Each number is 128 + 32 x the weight over its row's rms, rounded and kept within 0 to 255. Layers, rows and columns count from 0. Numbers have three digits each. The size before them is the row's rms in percent of the matrix's.

# layer 8 attention output (transposed), 128x128, rms 0.125, rows 27-31,59-63,91-95,123-127, columns 0-127
106:151154094157133166062168008120096128147180113140083124087142135141109134175141110128091093113140106099061157124126129141092146125132127121164101072132135085136143095183072065120133126120064099148121128081137146140051155142106106121104129078150130084200151127162148183158114128073102124165097137106142168123111136167084128194119096118106157168134109121171072129129090165141137126167115
090:168101146135135166131091255147101106127147094150084145141203119160139160126122139137124092109115159169241117126168135144116128177081123147145136114132134131141126049223120130079128102146106130157120098140132129162072136115148126104111078136128106098198133159165146160149105158102129106162158129156142157149065139149086133146087139082133100165101121087121068114106127110097155152136137
108:116092157112159067126136124121196117112082151092167116126095066118126135102105164085173169173121177115128134111192119139168083095096136138113121151090068123096125154129172188222155117144156163077127155132123146107200104110144142139107116130113135147117079108092155036110091144162109156122127091135128123127135149113114123105145170159149181099087127131167150146094143107138173113032080
101:129159104188131161134082151068052134145155116115157139106163144103166113122124135137156137050079113149217110093116178090115164122142132139134104127137149146156122139126167167040168111114118120088118130159093107076117076120049129137121077186152109104126120179132085152146103179097122120130120112117108130089151134120137097126140089153139177090147159105148090086051136120183072188149129
107:116195089104101113088107120172096084100112075133136164113087110135173126124128138146134091112092077118135141120136187068115142114129106145156138085089142123099097105124142039083077133155128110123130135122129137098115119178074109134164105056132140094146088144169155118169076106113125125141167098113155145208063171166111181164210181216166148126149130126094124115145093157129151122144138
129:140152099117140181123134041108109104158170121166180071171147106133140091166132143161104119180081097126109057162140116124138152158096197178165148088134169119126122118153123092152117153119073105176112144126157121100075134106168124118191138142123149103202155127226143174129091094164146112072107107091125136153092092169173138112122160113173133155133106156126098169143151108088092176113124
132:182146125114128138045076064134125129126131167122086175150178127162094151121156085133144108084147191128223161121120114100102158131145095109127154160144147180161082114109137147093098099167108104130150072179100097153085122124178100129125154120138111141155137146178180132205120163103155109163147077185135131117133156121066084143125163152092109155146162115094089133039111112155153115137128
117:069134169061079129073126084095126122089149102127181191105072130115159073165110137125147114169118174168094107079030146127090101146114154134152203175156092063106119114156145109176134078158159142086124156168130166131100172157156143095131127175075144148166130143109151106150135119105122118115068111127122097133114114072122095145123130109121096087147170158121094146154105169089156119118084
108:150156172118177116139083146153070100121145085127072165141116132125199103160139155110136175108091183119196140085159156114099125133143112119154106101098197153198119158095151162075117120123140127112174117134161138168137123112071105177145128094144159102176174127103126126088136191119166107153162142142188076057099086124097087133128129145136116099148117143092115157093134094218158149149079
121:116091158105131138122114124103220135143091074120149111130038147153156133127138161101139110140095122100129093126173107162094102118117113156123119141064088092125125118145176065058219135125173101049108180146122160079127119123082145128161177143128155129194101192136067099093121082098147157075115159146144153083124118130141106111125125160185108122185151141126154130182133129131146129133154
095:254137127158139132073164028139060147140110110134135082072151115103085115157135138067125108154118135099064133145119088119152126163063159145183082152113107092143120118105086115151148079134087119104131177126113120106108153111145140204168168086107148090183146105182145159111088139169117122152101156113132124176139096155109099155093168108140150103105115107126085154114134136118133151124092
091:121123104099143115107114156152104140134165103165161194145169136200141139113137142114148051143171186175187102112188098144106149145129107137166148118144126156171128020128112113091115209176153091165140127153121169187080132140142110139097106165120080146147099141159155121163102122143160154088154170123111117171087134132121154100147161127093151144120118037082126113091121146086169150087086
082:125152158080147104150138103094121105104151080066165144125064108125144082152122134110149053102166082173127069096075098107126120154147112144183085138122123121110105137177106091171096105141122165068115189069124182113132143138103116087115134130112103120122109158117188107165099180158154108203132142126127147105120186082128088160129177126133168146080188089065146118129100145125126071169090
097:077181116164164155112073205083102119088145152150159129151164145131135194077115128175160159100084146118136130124094188128102099138169144094148154124109131153140178151092165140110156128087139121111112105153163160097127139132077085145134124157167105096101121110113084158088069157146178116080152120147114115088139153140191089151151075133157109089152136141159054127057149117080086178059129
089:097146143127122132094128121103123111122111126122164129166117115123166136078147128114095146123103138134100030103129143153087130188055053108198150087081095107058100173166107111100133174143159121097085135029119098110134130175121136143082139127156128196168107210152133129158094123108166130127167084157122154080148159187141114109144137177138109114147158130138158146092111128189093098141143
089:137137134146144083164128052153044080174169077136087149094133133125111168094084114093064087126067159072162138126113126155137121104120130125133115169121158111138124098137103154121114034154095148129113112062107139118078148093158167165178115080129117092190128147111091142131142169100117111097147140093105101114111137179063119127108145068099149114128077094150122166100148115167105139120049
074:118171157082114137084141196120081114126179134138210189158103118202152118160107108112132111130155134130224113080134086084135121143131096079155118106090121168082141096174167145103139159148148156140113161129141118174124112150124092099090060101161076139194153113131150140165082151122191144148158162112116176153114116155075138127104156131101085139151124079139153113102104196109138123181124
088:079166139040126115123138161171127083125152125089102096134106129114108119078143157117124108181166210112047185185115152138150076135120101107125144130096135111091112136178227167210118104117105106105165103150107158139158179128133084156149131128138130163159106165129175121125125106144169186129136144157134169132066175122085129141140147132094143143105154155095122143100194191148138135136138
102:118122100176122122149198103079041115140156184098159169180085145142125147135141128131154128075148137132124105087103151111087177158118150072127140118149156085109103157099091136041113128143143147148107080196123072107130100131042117178134117134166112149116109116170114138071121186084114128125082062150123154081124093083184106092122110143117135123163142094129066102108147119123104173123141
078:104180135133131158155108048141080134122142082111102068135154112058111134091177150103151129104094208120119169160152145092117124140095104189220131111148164103102103134112158127101081124149122169059143118148098132112122167138124121153146141133160082117136079101138145122089156142137178140134198097177134117179110117163188165124157177180135105096157164098130126145072121204133088140135134
# layer 8 attention value, 32x128, rms 0.125, rows 28-31, columns 0-127
098:074142050099143157180135133107085169095203173144178137158142170165124114163134139149122115161139106126130130080095159066110171143138120122129118136143117137142184111177136166138102133174097134113132100103194131163163142106132101089123057172106051103142127059113161160053168130158145131164156070079145148149139087133080118152180090155115118106141090101086095084149122138134126103117092
093:153106093114125075120169151164179122072134161102143096116184080162180137092094172092137087142166146102081149118133102153099144156153125173126176096113130153076170097128174188188180124142134142122132173121120091099135150115105173136134114087100106152089168090159129038090117108103100164107075117127110154209084071136152137143208140128150148169092142136111150104181122122099130150118130
094:141161139159129128095095091112063167100164152129143137141111093066096091141094089134054113198096093144120120106084157115086140136097173092105166206135171114096097159106068174108187129099125147072101107176130091138130095069099100117084111127198105081132051166161106186127142121152145113117111161126099119151110133144112100137149091121118120174162182101103136129092120111166124126075132
100:163144136107141133224156114112135148097156113186131150125129086115114116088174108131112057075171211089157139111116102106133174179060064141149148092107155151119098113083119115074120111137128189094076092095096096082173119131122118107121126108118110072171133148091132146160121085108184072101137140126119133182151117157166100068175072165152131165157103110148161132127158131122143155155121
# layer 8 MLP gate, 320x128, rms 0.137, rows 0-8, columns 0-127
113:086130159135120170075100149093120087115194143086101158132138120109122198132097092121161056100171096137127101132089169145072128087109134130061146166115023065082140136145138061105103089111179142084142129110138161120171069150164155107138167151116115178145135128155125076116122095167121133172092080158163181109123128114152141169155140165161082122158115143139132092138166101108126125104094
106:104125106132174126105181137104116153144123139178073101131089113123074150126138111096165107168158140103144117141104128130121179174141104131198105102040149145118134104202123069102115154124116123185080172130163043112125151101142149130130091087147163130146114165106129159135061154137128158182111090144100094145100137121160143089099193102098100152160112049133084114137079190135120190129095
103:113143148104070167100084194177126103143164086200143158128095100120104118156086140089089113184154142109126152188153130145108127163166115081092135173118171135151153208109161105146145155140156130121108157162143118179139144115089114131206123104079147160114139153119163088072112102119170140172126149123119086150140085113199113100150172097138119145158122082100140110149186194119112129050101
109:116116067138122106141134137154175119137158169185135149113124149126117144111158173084071198158185150118119090126111070147199135174110180150114131120129109110143183144131095096050111106120145089112124128148148087126137129173110170149115166101149080146145091160154129198101080105165145150136155203066130125206134170091171125158126114062155112149171124137117177126114171124101155132146180
089:158141120172132106087093087122064135140180164138127096160148101107127168105146137131103155103172103107131149103158147147152116107076130152166173176109061099135077110092148127118135091143166128090125148116114074127056150119105132131183116139103114097167172129208194064142092067163117126135138110164116071108132178158122146150193109135121130183166178128056105122153165132118117087073089
105:094178175124060171170165102131170087149162115154133073127150154077113141113096120123084118122135171109162122084122065108090123064084148158092126160213095124090106143129160164157168117140145141101146170110087143086119158111102185123103198151080085153125118161182058130090132070093159153114108128135105093125137161125143095072146130092117156129099183131145155080151107099105121110089110
105:149160177110129159111086124133173090175138167081095093156125114121131234191136078136058114117144173117142132167103127151156124082090150118096121107117131142169088131123103095123167188150111124139113119166128168130108132140115174152120130120156110112073167169201063174144112093125093159177129084128182128126119143144107082154157047115110091154133130132115142141088122100135104169049173
095:153119181110109127106117190150162096132133118162100143075122138152115171116156134112099145142121152143146151108090134184100136136103140153101127090170156095173171133144180067132191139067126086114167175115119172153126158109132165116190133177136174126109121203149098199157104136100150130147158106111085146168144080168121046141141152104151097172130137122150193068142086077199111153126151
097:151136094101101195106181145179116107140111136089153171123142095106118167036122114083118180122180128123105131149066152147090121130145121184099104108234182140125172100087122110113119109126115154120169129179177132133143113112136145104077120128117137189094121124158053143112090108167066155091131158058114111149095119175118124076109122121108170134114115099124135087140166108148062122101147
# layer 8 MLP up, 320x128, rms 0.135, rows 0-8, columns 0-127
100:114182118188157133153155148094104122122176091071087107102123123141066110136179091080174103130150115188128079126162164115182163155135138119134144126173115085103084094136083091107095169121158061103165116104148139103136105113135126068159126114085101137113084118088139135131092144123127131166130110113086093157160165122070169101111108091083184136134071116116012117171165114106151147098124
105:126161128123098145156137132145116140118094084100053174159129143160144154121187137145165195112114142089124148190115190147151124146139200045133107119102169120158122153130064139121127125137183134143064158112135143082110121164137150183107073091150130126118128140144112174156143143090096097096144090150121188151140195186077154166095143148093190108100097106098151102196157147159108121151090
102:166141162114136088172126157122153138156114146112109155120155205086118158128149126128116102104129119121115141152155122089184127079135102075104117152118084067142130060079101143140117132111133176105083173091130124168130140132091186120092114135152067148164081136130100147097127153107177142118157217084162159098131164129092218138196121166092150113145129124136211116177123180143108183094117
101:118138176159187120174120097094134141131170089128110120161160117084132091091208106099106079126136111125109108111179133103126122130142103127147136153148178141108084188129104159116088139173095120112129059122111047152127102112209165141128160158123182109142157167089109055112111127133184101143131087086153164157081052137076159123125115154123146123094106123124152154105089157044171117162141
093:131148147123094120115110159159099094096146176111097123147078143132157141154162155137126119119130136119140162130047178106131132118085110172128161110127122170148168091159119074157146137111133128134127145155124154166096108143148168128091153126139164124177089085165118187087143121171159118154127111174148145058142069141124047051089141128117161189165125056162025140119083158157066155162123
104:080132166198104117156127137125089124144126135172116178129138130150164064106142149114148131098157149134091144124159139110077135079131158085077157187135078096133196084087056127110135142095119170080130179150124173142124122137149091120139125103149103104157138120116133117104162163168104126062126131133120140177171115179150062199111156122148154172099123146150148058146108105149102175056203
101:136103138106170127172193138131136104152120103093110132099164105159118124156081087128120154115123134119173109084182156126131107127152158121163123091081176099105078210050114153166079158089138107206037075081153120110143221144083135118100124147158109106112097094120105093119124190118114163154140098106124121075116103107104160142122144133128117153103156103073120119168117113147110054160126
095:161101041116161097140113114064130141115084136136091100169089112156177108100123129129118066097134145086162127165125149130108156117107069170088159172148157196104148161087108160157082147113153096132116110115185120110106103146153142113112127094129104109082142102114097128113143128197218138145140122103207057094119187100148122145189124116092174127130161161092107183086104161117153101142115
097:125053123172111140161154090093183097117115110089114115147194153089162168169143153089165168128085120175201171196162162098094122090104101096145115127057146130167140153107136130082125136117102103075157087111171154115156131152097139142105124153152182084149163198117155149137089125111127135130125074182093111127133135087112166129121156114091184149201123105111165092159117172133147126179140
# layer 8 MLP down (transposed), 320x128, rms 0.129, rows 0-8, columns 0-127
102:112104118127132092151129213117163108125073147102151190145116104110153121087122153170135109099156098103118224187105146068081070122115087145120108184063155103095103141134088173086169117164100199096104130174108095165122081177141096093116127121133158133122183134157139138171214078147091126142133124120104162185132116125126103180144137145130151157111131124136137165114086122180137124149146
106:140091092160156109173127054174102131108157137156036106131158109132136040129137171095100169119100133077091086127177168115128136124099065137137166103143140096091129137156083177155101151160118196190090127127134130130071143153091122059158139165120061113092154133158102176129193168097140122107142141112127076095152117066141148087177124160118115149119154101126109126108110125124127127085155
104:068174090128104153073163099138165128147163146095181165178189121115167133109134102111102165157113131107138130109161110130097152111175091104115075142106147148142121094107112095080142128201047116183153100104107116112076162083110106092114116153157141120095128025107107118094039120192117082161101164095123160114168165143145090144120122112109117184097144162108102102150092125136108150126110
100:095117085138093164142117118105091139128108116139128088153175158184134171073094149077088137137165077113098099118139112085125127111121140183126139158178158081097168067118161146108064177094097111148175163092131216174158179105113136136208147186129125029121146099151119148154131102132124109110037125126168119125142141121175160124142162111144122157148115171131106110164166106118136154128116
096:103106116125169117171085012103154161135143090129179155148111115121139079102151113083146132097127185080029170169149143115143145132140154150141155141148147135155144205115152126151097121077173148145130094128088145132146155109079133138102103148115075103127168184080098129132150086136162131150133152084154102190119130116175192140079118094123105054181118148141147139153136113118179158103128
104:111117130095113198083062184164131129120149126151073150143167064126157065172149151069154160171118134115107132134112067136094138112197119113116150118132161128126119123093147112079130120119105088097149075154146074117065090185147115115111099127146087132099096137088166118139116155131175127134084115135130113147126107116094161147128196085081153124054157195051092145136136119083129189132126
102:163153172104170073107129140141122112104097154122181151118130199145083144099110164095139123121133162102154222115169148138118118170111128103117129179153111104155152140119066123065069091138153184134088095201157164144115121157134132110073118066168152111098128121146201109114110159103104102108153131114164135097193174150152092134142138094157110097092185124098102053139149137094088118161100
094:150124127163128070174149173168141121134061097146093128104113094124107159171118092055140149082112120122139094066060112070089086164147105117085105164120126110123159159143238084128106112168119115140139179097113131169071164127153094092085129171109127125111150143098134166073126102115151151142166171091156131129136146150188115115108159106139143106116079076132157170117133173062153111168109
099:101190138145162103120124154103170158106165178132155114120127132154131114093149135084134135116102136105140170061115076125039157082143171132151101136130141087123119146114148148145112107114161128108097080166112171199093118097117123114093109189104146096099112061097147137139112163118073106107144080089150202175126159158134133188152123097167155088138122137113078137220039166157114118131129